Part of a small language model's weights.
Size: 12 layers, width 512, 4 heads of 64 (1 for keys and values), MLP 1536 quick GELU, vocabulary 16384, 39.6M parameters.
Architecture: RMSNorm before each block, rotary positions, no biases in attention or MLP, untied embeddings, normalized queries and keys.
Training: a variant of Muon for these matrices, 550M tokens, 4045 steps.
Each number is 128 + 32 x the weight over its row's rms, rounded and kept within 0 to 255. Layers, rows and columns count from 0. Numbers have three digits each. The size before them is the row's rms in percent of the matrix's.

# layer 7 MLP down, 512x1536, rms 0.0421, rows 210-423, columns 512-575
098:037158077142161174120169168141157153143096155087125143092111149201134078107094135079127144091111120158143095204110169136153108177148151150153122111145091142116115116172084111145145111127204143
095:152131078166111169111152192164137109152085155099141123122176130053121116102104152220167114137091136077134127140068162114101145098149186165091119155148149146132117160169106062084152148138128106
101:112113145081142128138140155119169193133177136117104138133114127104122131097169159125111125161071149123052130103183143132125114134130174071104086120167147050168156167143135137173110218141144157
096:100151091129112159142128174122168136109148144115134205135123125160119141188120125138143128128122121143131112128113147134109090178173143115121115176150115091107179133145100104181141104162154136
105:182092123063115134138100152130116135130140096122167183089168189172223135143118133111092122125137162134180095118102167156142128102074167092115084117184147135176131116081136120161108115115129170
100:124139142121077104139138105070135122131133088099108077124114091124154112089151117138156123162176131086139089109164089125132082106123103114115146115102148092162106046157166163083096179208178135
101:154149128103151099130136125160147119162036152156138077178120152097135096118191156178165081133135146097130166085167079118105113071158134130102145115151132162084156067106123119093068134151121119
102:156139147073105133126146194185160179088087132086115114064101123125101097172116104200067161113079098129152120176152136074119107098145132109192087127182123133168108162135157119089123119120123103
092:210150139169185107109115178106185149134059106143085106151184114140118146178153086087172133083082112148073108092106164146139095138145174127069134104158107183155131157148100105138094083155160105
094:055097100098167124098176175155073117194166104150127161140102131170106135151196137090158143189128139114075151138200112115127173097134116110133114094143147157154104177119165103210129147139135095
101:119122110112117129147151101132129105154189103143134138069131114076171154156101085124113114180143109126149153145096157137125051185101172068123142128108136188144152136123128146183142138065060162
101:102112160097128137108122161165095091118062168101062157075160146094112089048020152133074123136151092115188162128131144154154088104111162165121102126212199194175109106129133152082116141128183143
093:072107087173148123179111103061116119091132180120146145111153112104065115153092112106129148156100096175139063147138092156127094183134128124084075150062072132103069080128155171133165150078132169
104:180081138110099185142117098125077071120128136108108134129081105106130115185092125121052188145139117146152099068163170126116106129130062109131197116128140159165113128198082142126107147102097135
101:125146130120147133099141160109136125118157152180135151117139146172088115154103164146122097071108106101115079126092118114132156165124176076086148139102172132205139163205128140112192172101091108
096:124099124124144081168173153191131102118071117094114135085175151154116100151163118107134168118189105159159144151127078161132113089068119131170133180106155107141092163136093093085155125083072106
097:162107137141170123148082167119138188106124141149131102126137135139093099116113150110101129157148106170172149150128125184132136117098103108169123132151128129104093128102128159119134119182129156
101:131221131115196152153126075081109117137140194132123116131100077101155123116120110111093129147141074082126203152130173162122138118138133191057092130136103127101169110138125146137143064112191117
102:084126117123178095145178145120156137179174103116131113096165143140140110127219109159144145158131141095142116162110087109151154151110089113102128157133100142093124141116149139182071150152191098
093:105105110116134119163093082144130060163118140145130166070143174133156136054197144134069105159118117129074142091113117136104131168104126073178104159129092114121177143149132133113152101169136155
100:145109122106098158145141113143103074167158131063137130204163109140119092135076113107089149103143202125131142104149117078132161101085111116078109103124128127175106147079118133063097118126129150
100:137044131139137138154141144121141138135119123147042147137178133167147128129121125133190064160099138130127165097134160167117220084140088147093109176142158127100128117136119091180122134107152082
103:103137136121106092144132171126100158144158110158142080080122153176082116130129136120131098153179128150103165160102101118133105079127181156158126143112156090108194104103116170094144119140147115
102:132155105126112145155148156123135132113100184164169123089139142121196107089155104157112160099113158143112149149123120140140140131155120119140135135096134167154128177152125122116139095100120125
101:155137154169134124083066101159132111124119145186109119148150122145172137094140167198167153136131110073090190116063108146139161157104128059144108132143117082125159160138131134205146147093129129
097:139096203097075116116126098060093099104127120128107131116134076161084126088115088073180146113138139089145184112097111071148111147111122116140114122074136121126126184139089153084055118131170077
098:095159127075114113088092108025138094204117099123084169119145126129125119096174137104137136116179112075163128101141135114088124150128127145104147118161168093121156137113103166120095146180101110
095:058152131148122145113071128207090169184082176146150176110139098119136145118106117196201113198138106079173142136080140132135145144108158093092125114123053116085179127176137158125062141109118125
103:143130118078080169157111160093134081150165191114150118206110139152109137118084108103112093146111102065148176171127121108157142115181103190097142088112087143201118154157155137069097118094140075
096:184091113129169095146143181079115163081118135114127177134113152127133112142190177102122136139087117114092154154184162131101117083099166133113176096122144125058131164138164113107086176156138138
100:140138159144163157094087140141152095140185111168123148162066137103155125116149142110098125079114117111110093079106176133117109138113105132139088095071084185167156147070122171047083103142102219
098:094045100128166141131079067154082131123132132156151139144129114155206113103093125129144112178189176123096158166059102140183159104103136217161119143174128141103125124154154096117096103106106068
098:155139134142184157131172225143153120089140136132159144096160161108160153115162141158201175130121114145145109134164101198130112157116099159137090087097113067075124152130144144109152132168117150
100:083126129157130112138086181120187141074156077110135122149120157110144177146124138124142098129083127174149142096102082120115069098103067132185161128167106136133183176122107133072151088106143090
099:173150173097085166136133147152177112145132175118092122130170145091154183100089116112091094121151116118104112161138118087155108139099082100078152151133141189131112110157149114122122164122059119
098:143099137184084065146087111176164114084139153198141108103116106118131144076077113130094154093153176105129107188138114193110087115159068150096111161166144140118145154145087119077119200131088116
099:133118095143099153177182138112155133120186151120172165163191136146147131151125153113188142093104122186159165111121139144128142147122127193146120110195114128146120142132151127147171134121129112
101:135096122096153100114126188091175110151185116100080153179149127139171153094110115102117142051074161154111130159096124094106089105133185142195089155123143116136154086172135154106136129134100089
099:087171157110139126155173130158125115128086101095122110101130116107117120129102094118121107151114194104164079076218134093144130146178071111170117163117042168149072061157114139185125109142163139
094:153174091186121175123148177168123107146154098162195063114098163102078161125145152125083173133156145162139139111138064156133152193134128132108100096129131084108149145144129076137109164069140113
101:115118158083108127122130127063113141100123179095099181154140130190129133117124091123163134132125196138131144123081149090126120095128093068058117096106136059132130156145142140098142136107136137
095:158097114129136093111152225221095139197105159016099174176111125064091070088177131129119073116150039132155144127101195123128102137181193197117084135089156145124143111146137061160122162105077125
100:109137136093138168151161119092153128120075173159162192170141126105148154098125151155054175154096154132156112147175166100118154148139138168109122142165138141142117150169114139106108143105148138
102:138168099157164164139137132101112176092101140122132104177091102165125145064146108194123108169095188165182130134119125143125156139131134128129133110095097103128152134135102135116094084126122105
097:135117147134106165154065159201146149169117093111107170146136152132136118115112092083174120128108142099158174143144133094096044117143117124134131153126084176117127107113111181151094128142091115
100:089127152090106113122097153144098112091140180094158126109128123131114131129089104113119139132117125094089122147157193078135128165100144127086122181083141129104184083144096169118133109099149147
097:100105165162104111140131103142117132076171111119133095138108129140118124139152161072149092141126179107150130120173126126099142084113151080099143160135118172094132151134132097103168130072078076
099:165150108118129105146164109126105120111160149139168097087147181128146112111080102141169109139139092134129099046110107096147143060123156150128154115098162064120136132137157147152154097082090088
103:130119149075132107148109104181143070132194133128111113037120136111106137129144135139155159093160173137151108128114119095163135160115104116114104126129158143113140170079152142106091087139125169
105:100085181141103100151119096153118116119127147131118141116099136144075194159121080177153082178107101115147092108169159107178127142180146136093150140163117152127095113145131193054075132109128160
099:093132149120085132135177142120139156112181097167140095096140153120090119106137124170141144117120182109103035163106147082114065117104111131160111154104131170144128152120090098104128155138136093
101:093096171128147116156104117172114116141131182118174206142147124096114115090130095125140132097149229076157092153121141105107116128175098082143105146136166181107173169127082115168139117154102125
101:122110181102180177127103065166148129135143072134152150092116125135077162174164113127188110115144103094100110089174142121129137134108165092101188087130157165133103240124226181084176150104120115
096:143163171061134161112140138138107097127160168141088176081102137135139127154055158160111071162155143181088115092127145127131133164106164089201131137139119101150086097167145148135155165142134158
101:163150131186149098133144112075130134147192145143125124170161101101115130163148132092058061148069152086154138143197174084126103142108175113115136142122152086136095135144074064161113100102091100
096:123169121076165137123153142189084132115205111109083093121100105180137143100100144105158122128145103093136084142108105076145070138128071165108138121082111087102110170181117099145107100126110095
097:151177094149154164084123174098105114088158131113127148158107070137146141107104131074090158144073129189078125089119118082110158124122076092159144140158104097137106145156104053097146150122113156
098:132067157071108134109098078054092152149125126157140203108099147118184156137158160138132141116097110145102136184122138123155117095104126165160141077141142120108094209127158146103154130120128130
102:082138084162111141122106087164097076100055110123061133147129124140125141123144125171156167079118140160153136074133214090143091149121159156156133160151131166118100107118105154087148090125121122
102:150110124158126125137141124118129189119145146133129087167072161170214128147099154117176130146098165133137144165105119096149096095090132161150136087122151062131219090188099128163163119188065132
095:143140152098111093107100158087118107157083114162112204142141105097132123107106129122091087089097105102106098199113144096129133089137160205163128148153079110140117191125133089190119121142165071
102:150137140112129111119151114151171139118167106167083056173110114126089090173051058110157090102136075066059106143149183047144110101108169079156150120122082121147083098166148097081140053161124114
095:137193120131101132115151100116142088127149141106187070135175090165116055084142155077094116121139109102134109051099121090144118171122144072133166138122126056157114118147155152158148152126080137
098:188160135121106107137164160116125055149147114088075149080098140137148131105090110108096123136102092117118101139087121093114129142122109104149163110156128091165120182100162073140130151098107059
101:095089151072128126123123124104109139121178158090122120138121140148110091121151090148136165120117134112137200105071125149103151117114143102127171123169128158123068126144142178142101089141188130
100:142097119123130139102083151058135141149015103128146040162115134158087171098181110102125111100091141129101089145101139128123134116118116140119114126121160064065069155070113119132081112082100124
098:095133143093109124152115147161112172080124108173096091125155130130123148105107125171151125133134125124093083132172122101130114133089144149105089159124166132092181068137077161165127109113090089
105:108097100095217146127126159069097115148097178168158129178133172171088129130077118100106117167138107128116141126074142123144136085101051174063116163114130161141170099150119167107124132138095105
097:151091079152145157144100128110117125144158104101161072184097152092049116172103085101136162081166073173132109187100117156099123175139141127208122145137136135141145151122162147148153131157119157
100:133071131131171133136107068109119122051124123169142156096119150160145159140141116135167144053127142136212132158116112107124135124143088183147151149148095117161132138120114112084060127076076099
208:096104130097090070164181140117138107096105162137143152115110067112122139099107161123066138080104119112155107065130145103255103140150105170102174134113104061134134122076119151098135134094108147
096:117093150119177097137106080113153125103175109107175118122125128174131165170141094103177105099176089122149143108156140075151112103179138090139113128135092142198094143137134104095168164137096115
102:131086168156135141152078075145178182163129178109180112143165139155102141177130155091155099143106059085096080153118144118154085112140141110126118176083138118134224180185152134097085158170116142
095:098132142153109111114169117066139079108082122095141172147125103135127148146147085128119102180234171143114143177099086114104099173086134151161118160207127224105181112114119206102108125129152048
100:182129128163094150179136162184130146177136124054154156141184151212087111184153094154123163179155094130130149172094152107093112125141161061098156140127116136165097154149122103117130122136104163
095:167138167118145126149185211127081131128071127166094190163099102137115122127110099137115133171124143121072148135166120153126165104155109180179139114198121141136130112182136151077143144082123125
101:127129113081135077197142136140111118157095112145113120143102141115072124140097144102080130129102142165127170149145111121146161080102046089129174145119131084161131146083077146183138187174160149
097:125103132114142159169104160124113110160118087134134146131085116151056155046076139086108155127199135071171093103066162149122164184120110105199090111130114187122095100172055085161132150116112082
102:110117130091087073165129089161097104133169131141150105103111156083150112114131122058133109154067160153101130126105127079100112116130097063115114177093127088102090119098134116113083149125156088
096:108090123115086131125153123181144102180126094117085152166090133092113077147117166107164106128134151130160146080123099117096092046117153152135134162138145067090126105170122129124165106114138136
093:126145112137151142149098089079180109113096147116119128127241109085118106083134137136140141135107210236159121118140128115139097116086094146137110070107120105103129181121165111134160144138127131
101:159123121134093153124170083103068113095104158105132113167123125170138120088144139112165137073061075108135099114115147161102180139158110114142061083158113120188135132066092150153107103157172113
102:113101101157111107113086161133228087092076126166137140127122146090121136087129099162123161150119119188126192150140099162148145099152117127155128110163132190169139150119113114188087113156165090
099:166161125128075090124098146148125080131132103094093134081112119147147147060114134080096069128176016146135100153181144114197144111081117135152164126088102155130119124054170103143085111116115112
101:098113115104105136149121142124072111130102168132117118150133133161070119206141110110118116115130087154146192149143121145084090091135147065165089129125087232146134044139098099061148057127161158
097:147128074132127182119113122104130127097056106123159125067210150169126096130149155122128212154115123056154142098164109158109072089110122211139147184123151133118148097178139110150178128119126081
100:087121077123103089152140152103095121121093163069123092123139167158119137106092140127095125140098156112126173185149160124107172122159166105125086118129099188126147064095124142141167160137113103
099:144135135097158112143135096154136124112118128127133102131093171132104129105208130112159138145139170094103097112169161194095164157100143140133105128186050139096136178134157127116126169111125121
100:127085117093127092170081128157133132150098150125137178137142140183092106180170116133088126187097191104095181096114140201100135094104067096109119161132117172086185165107139155092111142100149180
103:081088125157140129122136105149128159156170126121117120154119138129098093181114130138168103104152110125149168136085152167122092169127179189121124149125088145168093121121146116037107082079131080
099:073181134162141139132156132126119105070154121117102152137108077094143144140168077194109099096140090169175121063157140090161125120131165165129100099126120065160146097095139137199109133118127150
102:116215161177121138141119146180126116145148119151117104109141103151160139189173186161100116112130137144092207145163150139130153056113164098112118128149130121150106168192120171094114116132121117
099:144108078053086077125125072107039146108142158157098150101077103172150134098071110155170137102119061136144086106152167101141139090105133147109117154105122080164120142129104157135069143109105076
103:180124131208130095143116121076154153121113117177132187174117117090170143191159127088135151145149171082096132130190104144145072112124125167131210107114108100097199140104152126149060124153113060
101:157151149113100145156125159120165116083037161176107109144133162150110147127128062126106134161150137130131201102108119132123126053111109159157118139168134191121159136127093142135119138135113141
100:123140121091119104171144062178139150129085142153082127119108135082088140176062166150143087114081133169144144102112127169134108126144096095163100139065141155136133133168127092165111123146107170
100:130140156152077134141130165112105143155170090141156129061113118149150122124153104205090099182102116143109111159117128080114189115138114157124134153082143173075127100139140101067141083101150142
102:113111128096172086112160123162180132138110182116144164121155099206087105164171134084111113141184115111142139134078083146133138121100098095134142128190138113141129134130107109154130128135110078
099:165169128114105125139167189096133148152097151162053152112115104089068098120112167182102207130139213126139113076171164104152098103164092126123175152205158180118140136154082087110126087125060103
097:057128153076158106139100089083144113076116098140108148072126185142155141115138117127110197072128111093098115119073057133123132142169162100111136137126126122098189156102120192165078064128092121
102:097169150136137105083108101076112183145143089133052096157137125191185157153077123129088186087087144124195150185130082197127157155158169104134110076118114138149103135158108150176177155131104139
102:096161124168161138176156145097107117140139097138112181159087172087137151125164114148134114132150113138140177097113148099106147116123113109101082154140105134135121148111114127096127113122109153
101:175078141158166107129170102086101121126175122088160118098183145138169108158128125121135155081137164096154084139113151130148106101144113158099099100114158115083144170121144099153119156150093159
101:110092166147124119100160160061113070075122138124104143068110137123108104117186102112108106157186151131119109171116105166146068146198138120117144119138115132121133160117140096104098132084117123
093:157119142090055071094118074096134190163163135075177096091099085097060139148106122120135121146161118154146151135161140129135113127144161147168135140156142111124129139145064124120141157138142102
102:140148152116131175122112124134194152119107130141132100196105101161166093161146147171084116072096100129139117133138140127145078158162172114155087108124120139179132108129149133105137124100154155
101:170166130105134162156080123075153131108145143096103108157168148047173122174153118166109097145127128129129101184144211117101124123096105102090117152145107121139116140097095104189130078087158191
095:135135139175174153103131204186089182082156160197096109159136137112167105176146133121077186139199095116095171090135132145114142074118179173177155099122115142087128135127132137136091087196093118
097:128137110116156092117140135129173149136155104148074122148120206031148142162073131122097116150187128151152146128130111178110109108143076185118173186113127146125142123154126118109131057136115076
100:104091129127154166136138084156097112113132119082117139180132122109124133123128130083200156160152153108145086139126121138124106131126173077165126129105119134153163122110102129135102124104117127
098:125099136134139096115134078107163132108157109139107136074116125090173132062100138057115103166136070148125058139086086207123171079139124083101178108124075156110076146132179087137116100164116172
103:134144097160107077103123101142113165105072201185137078130135131054143095137147131141109133128108098169136143107081138025173095106091113117135128083109152136094152144074113111180129122198164105
102:098120105111172133140148148174139137141126110114139097106122157121167174172103126068117158142078104114116159080166146098127134126099104156150095132104134183102107106098152098187158144130094097
100:158157062137111177145151153180086149135089153133150168145084100169143138139106099145151110124143190145108181134134113145173171144142133096141109141153094145127104140161174116088132119135106168
099:038162106150153099144104153074132119162139135138095085079059083154138101091128149169173100130110154159152165148163098100133107134090094128098106130130121105120137173095132102161086118135087143
101:095108110101089109079092107110092149099076088118121100090159104106163130166080145113171151140137080103144146180052139121115156049085109195119156103166116136066105081154104148068111095113111119
101:057200124139087214134119141084101138188151126147155075171192128139178118135153098102094122142194097204133097061137161058185101083177071116171081145100114147131143127137145121086117142173192172
101:108153137119163135101204128124062163063106098168123150068116121130123147123105166166183140089163104099115077105168095143110126116135205180095182170145068152099196120156145111167095144103134127
095:143186104126139164141138095070161137129098137156123100095126108170167094170106143159112134094119092107124125112105137092150151069112110156164107123120090103171149172112180127122074120179149155
102:146169131110143066182093159135144124111151152140153158097050184104127114136138074165126103134116088116136172131090135174152154061096110197076127084165069069145099135120121131150152061130123129
099:081100166128108158163123166196124119124168146103103130171061115147125132101150122114113084094127058114150100114105087108107153103120119044061132117130146134121180175125097096077153113115192112
102:145115095139110143184126144134087128096135113130133099109116103034132143159166139093167137119106164096161122095096144162141177169129068116078119131119122183092154121103106115171095125141140119
101:098137159128121167151156143132113131136085171114134154110130097096137136203129167140169094149137102148109177120081069101153131142096123153092167105119159145105139166117147139120047101102057111
094:175135105164119165135114127114111178155087158100100155094150113116126134149130125121144115156095112155106128215145141124126198143080133112093149160108184124133078163138139166173121130073097133
103:134099130156140135162122143139181159095129139156153162096096121164072147088085125075133087110122138167135084139146082054161092131130142124071109119156156147132134142132064140064128138080106117
101:116167112141117134156159089172125143199137123078095072105200115105195128053118189141172096165127137099117158139178140134134073124136112125129136143109169117113128057156123137105103157141104193
095:101129159146117133138070087160170120133089158110124204154128144105107113129077138151140124128070152104129124117110103147118095153154145070092101124143145084177095103121136132164130141125161138
099:130084087098120099120174134123124189166073177135092140141123112077121146125135160106082077105131141165149125112102089119154154138122134111170134086091131103133116140148111114128164104170124192
097:107142113158158135131109144051123060124109103087199109131096137130149085142111107106164119119157158168159132104143124157140140105131171049081126089131084141161081105171129113139082146123104139
101:129068072121083096113112164096158136108126132065100141133144108156178143136143137141129145068166105099155159170098124118110074146132101193127129110126243200130095112159170089174065091123112129
101:122107128125137114133093154155113099145065159112144123166084103173149152077114094105120147122155138135154117085117164141159055140139200094055126147119109090122081095150134166134146098120094148
101:155181135078099141172146168091094121092196143138139140182165121109100109127161089159115094188124108127141151116103118132111058135146121177121121141133129049110129142164153112123155146093166175
099:139162105127141099100146174130148151125117103137139156116144138107208139146182115114088136138139128155091135183084137066107118101135195062080130079176096162099117150124110174145074156122137132
098:116121168128167129123106097224132128138150119185109136153129084194141092160128086116116144114116137185100133073109138138124164143137174069128126144138084168106093138127142161156167187105145134
099:091136145081172122110142091135174237098081163171121138166130153100135119103148169171151146196072132077124180173112119181096167173102135117129152147166129129160093109122144128187167179129162117
104:209133179067123186130133095134126062139172094079116143095178117185178117115109154113118109064107072118076191079126101101126137163069148133157154101149154070103134096116128139129105119134105117
096:140168182167127136141129093104149094154123092072090090135143103117109108107160149074144132132142095095159143030115100157094091131140178145122138132127157179140167105079088149178118074114108148
101:182143090126185104138127099118082226140149144124139195158144120163093136108089136148107215147107112112183095073182102089122164120101130153148118196136070139119148144146095074140132108135140151
098:121091178171161114157103143108133100093150136109064096115145167161091170102127116135153139141146137130149176086122120146102070139134094072108122102130092141161178123109064107142149095143067137
100:080136104131142148100109101095101131136069177109093104138139089150121103178087115076099089142122132092113088130143137132132136120115149150184144109177085147116123079127102082054098160135129151
101:104168126162136165112133156112170110167097125140112135137135154119162146142107162176169114114122150152165158153092141110124149158145133144153110139152140113106159131169177128117154093132133123
096:116191128094120122153139123119109168175095121158165164084090128155120190136141121170164134130075162146129160131081081104136105102110147107053125074097117081139101129146150145127117156113159139
096:090143174123132182115076106118162066151133133107162113106079160155167117120142137137155150146128139101099096142131182118156134137157141081134142132168133111121092038101126092156151153100136106
103:145143080109031101148118156171098093061056133076134095173159111110206113113118115151185167147106059151142134135146138071116144124094098177120144142167130150107091098117123142093145187118137078
092:103123121167151164133144147103137110125095122164165117158163162109075120135109156129131129136090125154110135160110133077140073156135150149169106096088140114140102103110227065092151113225126215
097:107149137124161108150181101164132102146121132231136096173173107176184149154117133113083138048122160146098104096164121158141144117186144123159126172183120126164160184155128072150108145112170124
100:135102137096138133121133159122123150148134122132136123172106175133112122211143130079106101120101153070111061048127110095151139130142099162136104126108120139130086183127149154116177152116185126
089:103174113172063113170054022130099151148154128104173061151099086130181107133119120135141136133138149097148160113096123085099187075152134161157098105147108141105146138124138079111116160115172132
100:116165150149081177123096083139132126150111208163114103094158122170183120170139113149065100156100154170152177131138062065136095128160108110131146129129177088100118149080108153128094141133137169
103:133140136155053119096145096128135133123122121089103071120096110177126127095087128127147129124149060102097047185120147100148122157120127201118154126132146132122122140107125157101100135165155074
099:110117098110164099171137161140074165134163092164143179101055155118114115100132154154145090127149122096128123096086111088125100168136139193134139139135130123098098117095121135074125153134109151
100:145089078111152115131091180140118121177102057083176111144185131134147125164116131178168140158170125108132101184095108084149106180158128082124118113151112115107146212151137155129132129151107145
097:160092088155226116077139073100144153100144100178132226158127128085115135137182127146120155168138160116107068085083127077177148105135170139110154133135128123190132118144152075125119134103125120
102:155080153104147106146078099145108108125162139179137143134111135115122125135138118107116112097108173116112109108120170184140105117086089177128086144167125115117179123140150086138147113161112107
101:093075116103126142110136165113125132140085137153095078124148114156088147151115096116136144109144170105124093081089146121144154077132088133061122093155163134126080134164101129211123113103152155
102:079193108153115126152115181118088121097125120118135123115128084140172137188150121104081132125123118138147182145132130172144101197138154141174112165070191148057128171163154116128165109165093135
098:093125141144150115135159139153220130164136086161123159170091115136069148173114140163155128107128128111132158076148111103149149124109104110203142148155158120160125125143113141046120182132128154
101:133163173122085151106136112084141132132159154145104130130146145134072111113166148115120110146142079182102130149125099107157116185131186112140108121142107057105136125118145128112137202102178200
094:069137084117071134092132218151145113197113110107125129116129081080122120118136110081113143145142140025160114166110085135125144101135089148099136124117099163126058125109132155146087104097115175
101:100137107055123134129104113139100111117073151110166140182127154131075145133120134103111174077088165118134132113161119128177133112148152075045100144133140146115136181104111052184134101100118078
102:095149094153128125104115070084145109078088125071138153056081069115108081118179116129112043152149113093132152081151111098122137131095150119115127161125146120155157074143121126098092147121084124
096:168115194100083149152116094186103142121095155126121128167106144104150139170074140136149235143109101142125152090150130091141113165118074087138149143052188085111149162131106157185106125109101127
099:104112112064154161128138137118133116118177141154088155162102141135143124206113125109102122145176068153127070072135079075146165102100105079142099142146118170152103175106123187115170126132116108
097:163161131187112100134106139145089161133141167153088093081080097093095103100177144167087084138134164122159104131108166129111122107183134127101104114158155098123156148094137162143084101093144143
100:101118171052184113191132089054108120102130159152168089129142154108128102130150107159153111109090151153129089052165090153124128132151137126165138149161080103205118104114066087117121118152117100
102:101158137165110092154145169191179104144127175165107109102112139103106109095121168112153107160110178124098109152107066105179107112089129085099122128112165109134145105130151143053093132098151158
095:114149189109117103122120125092190146138140144112139096150138141151155138113151121145135153106113121206111134138098118136148089134146105108134157125116088081171053194101157201120046160088134065
100:154139134085135155140124201133144100155121166134134118065160111076143147164125122160088130139114179153115165094129149124088111123126118167070136143102104147109171104076124118147084068151125147
101:131153066119106164113124148153172118153100120088156145126108148116095108175119097055113086100150175037143162128127162099127074109150110162116124138135108179127103153125117134120154130135155079
096:104164115119174184142175155109199121108141142188121145117091123100120113120066175147124118055116110119090186165159116111138186137130140196097108103133116123075164135122146167119189117168076173
092:166073058109171124136121127116146172095103124184118133103117174120146140113154152111048145123096096129073144130181122079116131126135190127123143138108052144127123105116113110145124154130085126
099:148124151173150149089128135164151166164119157113097091141141124135166118123162122116075144089108167141155146134104123158131144118127096088089183142108091132174138160149138105098171116121108141
099:117128141185086142179169140144120100176090115142142169109077176132202114120181098094150101117085125177121170127190139171148123122141116156091114123114104132154153125176133113099135133144124128
099:175149084118096079134114088093183159152108128102136134143156151111083151101127119152159105115144154103126127106080100069097061083142117114109120173120122140088139133143114121059105152089077059
096:134151092120137156192144160208071116052085142160153130107083103114166084084131105097122158050115040090092112097102084090087161144155165165191127164148159113127183133142124095131139125115135105
094:148098098123189159129170089146121134110119086146087152027194122103128114103158124108154103158135167129133145150141070089116120117093087142124121149076134112165118094177139170111149093136109210
101:117151100163182129132133072149111137166136107097127204106097121181221151183030128147125202121126193111127131085109133151142130111150097119116143111121113149159173102149110114096125171138088108
100:195097127128148077157132170164105143153101125110065113189143119132081119114111130161120163090152118122143143107114127088116186141126086100189126123177081117136148173117127137121118076093117176
101:125090144127102130149159120105125080152106146111122065113068147136124143139141128146120092139092107068155119143132153162138136141095119179139139120095174089058116092111171126079116082122101147
096:185101131144057146078173093165079122128151179116118127115113176142089104176119160160098105171117154116124098134138095147131150140208139071108181120124090115122151102128186088101170133094094133
099:112133131117131114096092078103153182090127096140093081149135106098099122114123130145188131103102117142112110160190118112119154129094141171150172172143113118107155106108104125145092184205118099
095:128126135144122143115144101206170082140106097076104151112122152115104108107131123113139119141137151182142145120119101178147171095090083174118139182121160167082117117126131139146104090125096107
101:111101145152148069108128126124064148139141165150082171122109094156091111111098141097131143139165149112108180137181119133168188105139149176148122117119119100087192144121160093074125152153083179
106:148144118098101143151140166140121128128139139141131054107087133130144117094100119089131157162148144068193092148129151119138115098151124176140138088104121188086130156063102088155111118101105143
100:142115087106127116114109129164151116133110127144133096125102085178127153134143146085128100098085169057131122172130148082126121156152118160166095142127075155138147119122130120192098111120028144
098:170119163100094171133146152076115125104113156108135131108122125098145108055120109093165111181141179077053088155071129111122148149106095211117122108153068149052146101085147111120148096124109094
101:138147126176144114145095135151115105131091160144141071146155111125074107152061107109142122142125174146129125122131144153078104081123159147039162114087107175059054074198127157094119097048061168
098:097082151157140163163095153170098151123093114102086103136102156126125152083172097168103159170153151094164165121117153152094151151099112121202123147140178150189114133106132150122089120131130111
102:117148150128156171134136093117125137123114136145128124119128140139148142152160109100096128165113114111140164118155129164134150129120143073128082180126100163156170137137112124164087108183140180
099:117168132089108161132080101118080114139160154147129142112131148131182124059123135129142145124121160118096119165135087148115089126148107132086109165124135139158125124144149155127111116196088131
100:100099133149162128184160111137116126122060190086222119091120185167075099162072136132155158106177087210149139099094150165132103144133062186073117077116131127117068100140205086110092153179071149
100:179164103164074142115140117113097139141115138123143073179054123093115098090204150098128084185127141189156125065108143108154143101145114109126113076093105128072141144186134150151139045105047109
098:092124123127047079129099092147115149085143170164119100124091133155110151141084096114140165097076107116130113175109118079144124142092068172099129116153127148134144106109168082145108097141130111
098:117144082116143200104118068103118162113123109103096132200073146113068128146127117156089104074093160198108075124115118134130129099165134098109132129112120147100213103125149113111149118068133107
102:165133102097099093099116148098089124131087112145115106125046171108124146107081128096128127068120094150101176170134133128124129091141121172122086169145098120165127135162129166081110101157161162
095:102147109131103136159125125097134086138136141128136117089135129134139149141108166095121092154150095104143145131149116126130112162099135149088130159098139088129114144161116108133142165088105148
098:115111146073180070132109186155148146142103161087109155147140130173068152154164117140173103132079142150126101154078125112159152125134097180135157077143106139108116128154166145108097135153072137
100:081162058115127102118123089097139099105093116137120125110147113144102074137153150111143074122067178149122150152188102160139094158114059139118142106105108130104163141198095127112169157141063173
095:156168141102067071087116192103087144169166126129116123122059115103107173139151142122131092188126175160162118180144143086117161093156145157104109146088138171136167119130146179124163127128138128
101:160149117145152145169095179199148125084136136116118152115127130088109171112138106196115144160131192170085178134083130102132125126158127161135131130153158135104137083102123113076145111169184107
103:122151166135180119195147067159115103170150140130099086113110168121083128141161136157162079116128173151156044118112119142103089180124158141133075086135150118157165138032108124175127091154095173
099:086109155136115057159185064103126140112151167136106080142122098146101126128150170119105064140098137133136155125178168137150125122100110060064179110076075091115166120106128136096150131191203155
097:128109131063111204123156134172113164137145077110080090061067120108115119122075103129118033095089146113158129111105114179131116132131168106120077108168106131143100165126075151100125066204181119
097:148128101135152132140140083106114112101134108097138118147131056129136112110095088123112156146127183132156101123103136037152150136150108117147133144135097153157111086040137126152132096164149114
099:144118147120149156108095154137131107050151160168133157101121118126118090105111140115104115128090109148103109122164130175073133120163100076114110077119213144106123109136128129160106125142098078
102:147116144135165133111119096099156103175128179164152174125188127064099118132090127188131122156171173163153164151151095165164191144152173131119182178178121203115138100144130131189182094099124109
095:092119095135149071102153083137171115133094130131170128088080086112125135161123134177160133119133076111104179123132133119121133117150109128128075167178108124143122141132108131164131178163128110
098:142140083179147097135151082106125195083142108161138175066164111141145134068123114100164121088194088091115134086133152106165132237108080136183098096149154145143131080104116141114148100126154137
099:113143133045176143186171139109047104131076136137133097146172111118155099145125152118173167133089140130103129125124152080121159168073063140094122191120153097127091161120177174100141159145188117
100:097143144105179127142105109129091074102140116211109133111107090110129139173124110103063089125194192174138153084112133169134087090133133171119102071154105115156112097172082120112183101122110131
097:156121154163057086163113154157155130240144073096151201096106105087159149108146115110050092131139089120149110113113157062099152107136127080092129163141082194130120079129163203136113150125126100
099:116074146102144159196115154158135094107078158124131159191128131120121138118088131091185153081156115120131120114203128120122149117125149108103120142077123220137145175181109126114152158171194107
101:119090133098090135153076106179121156154155063170096083114125129100105118121190083143152111099187137088106128160077157121130128177180158061158091129085119066124136159131089091184123103119158119
102:165132137154115133136186178035125162176133143187139142152121157111182131059100131123141150154135200093108165133136079252120159096086170137163112123155146163129124127105133095149192106160156176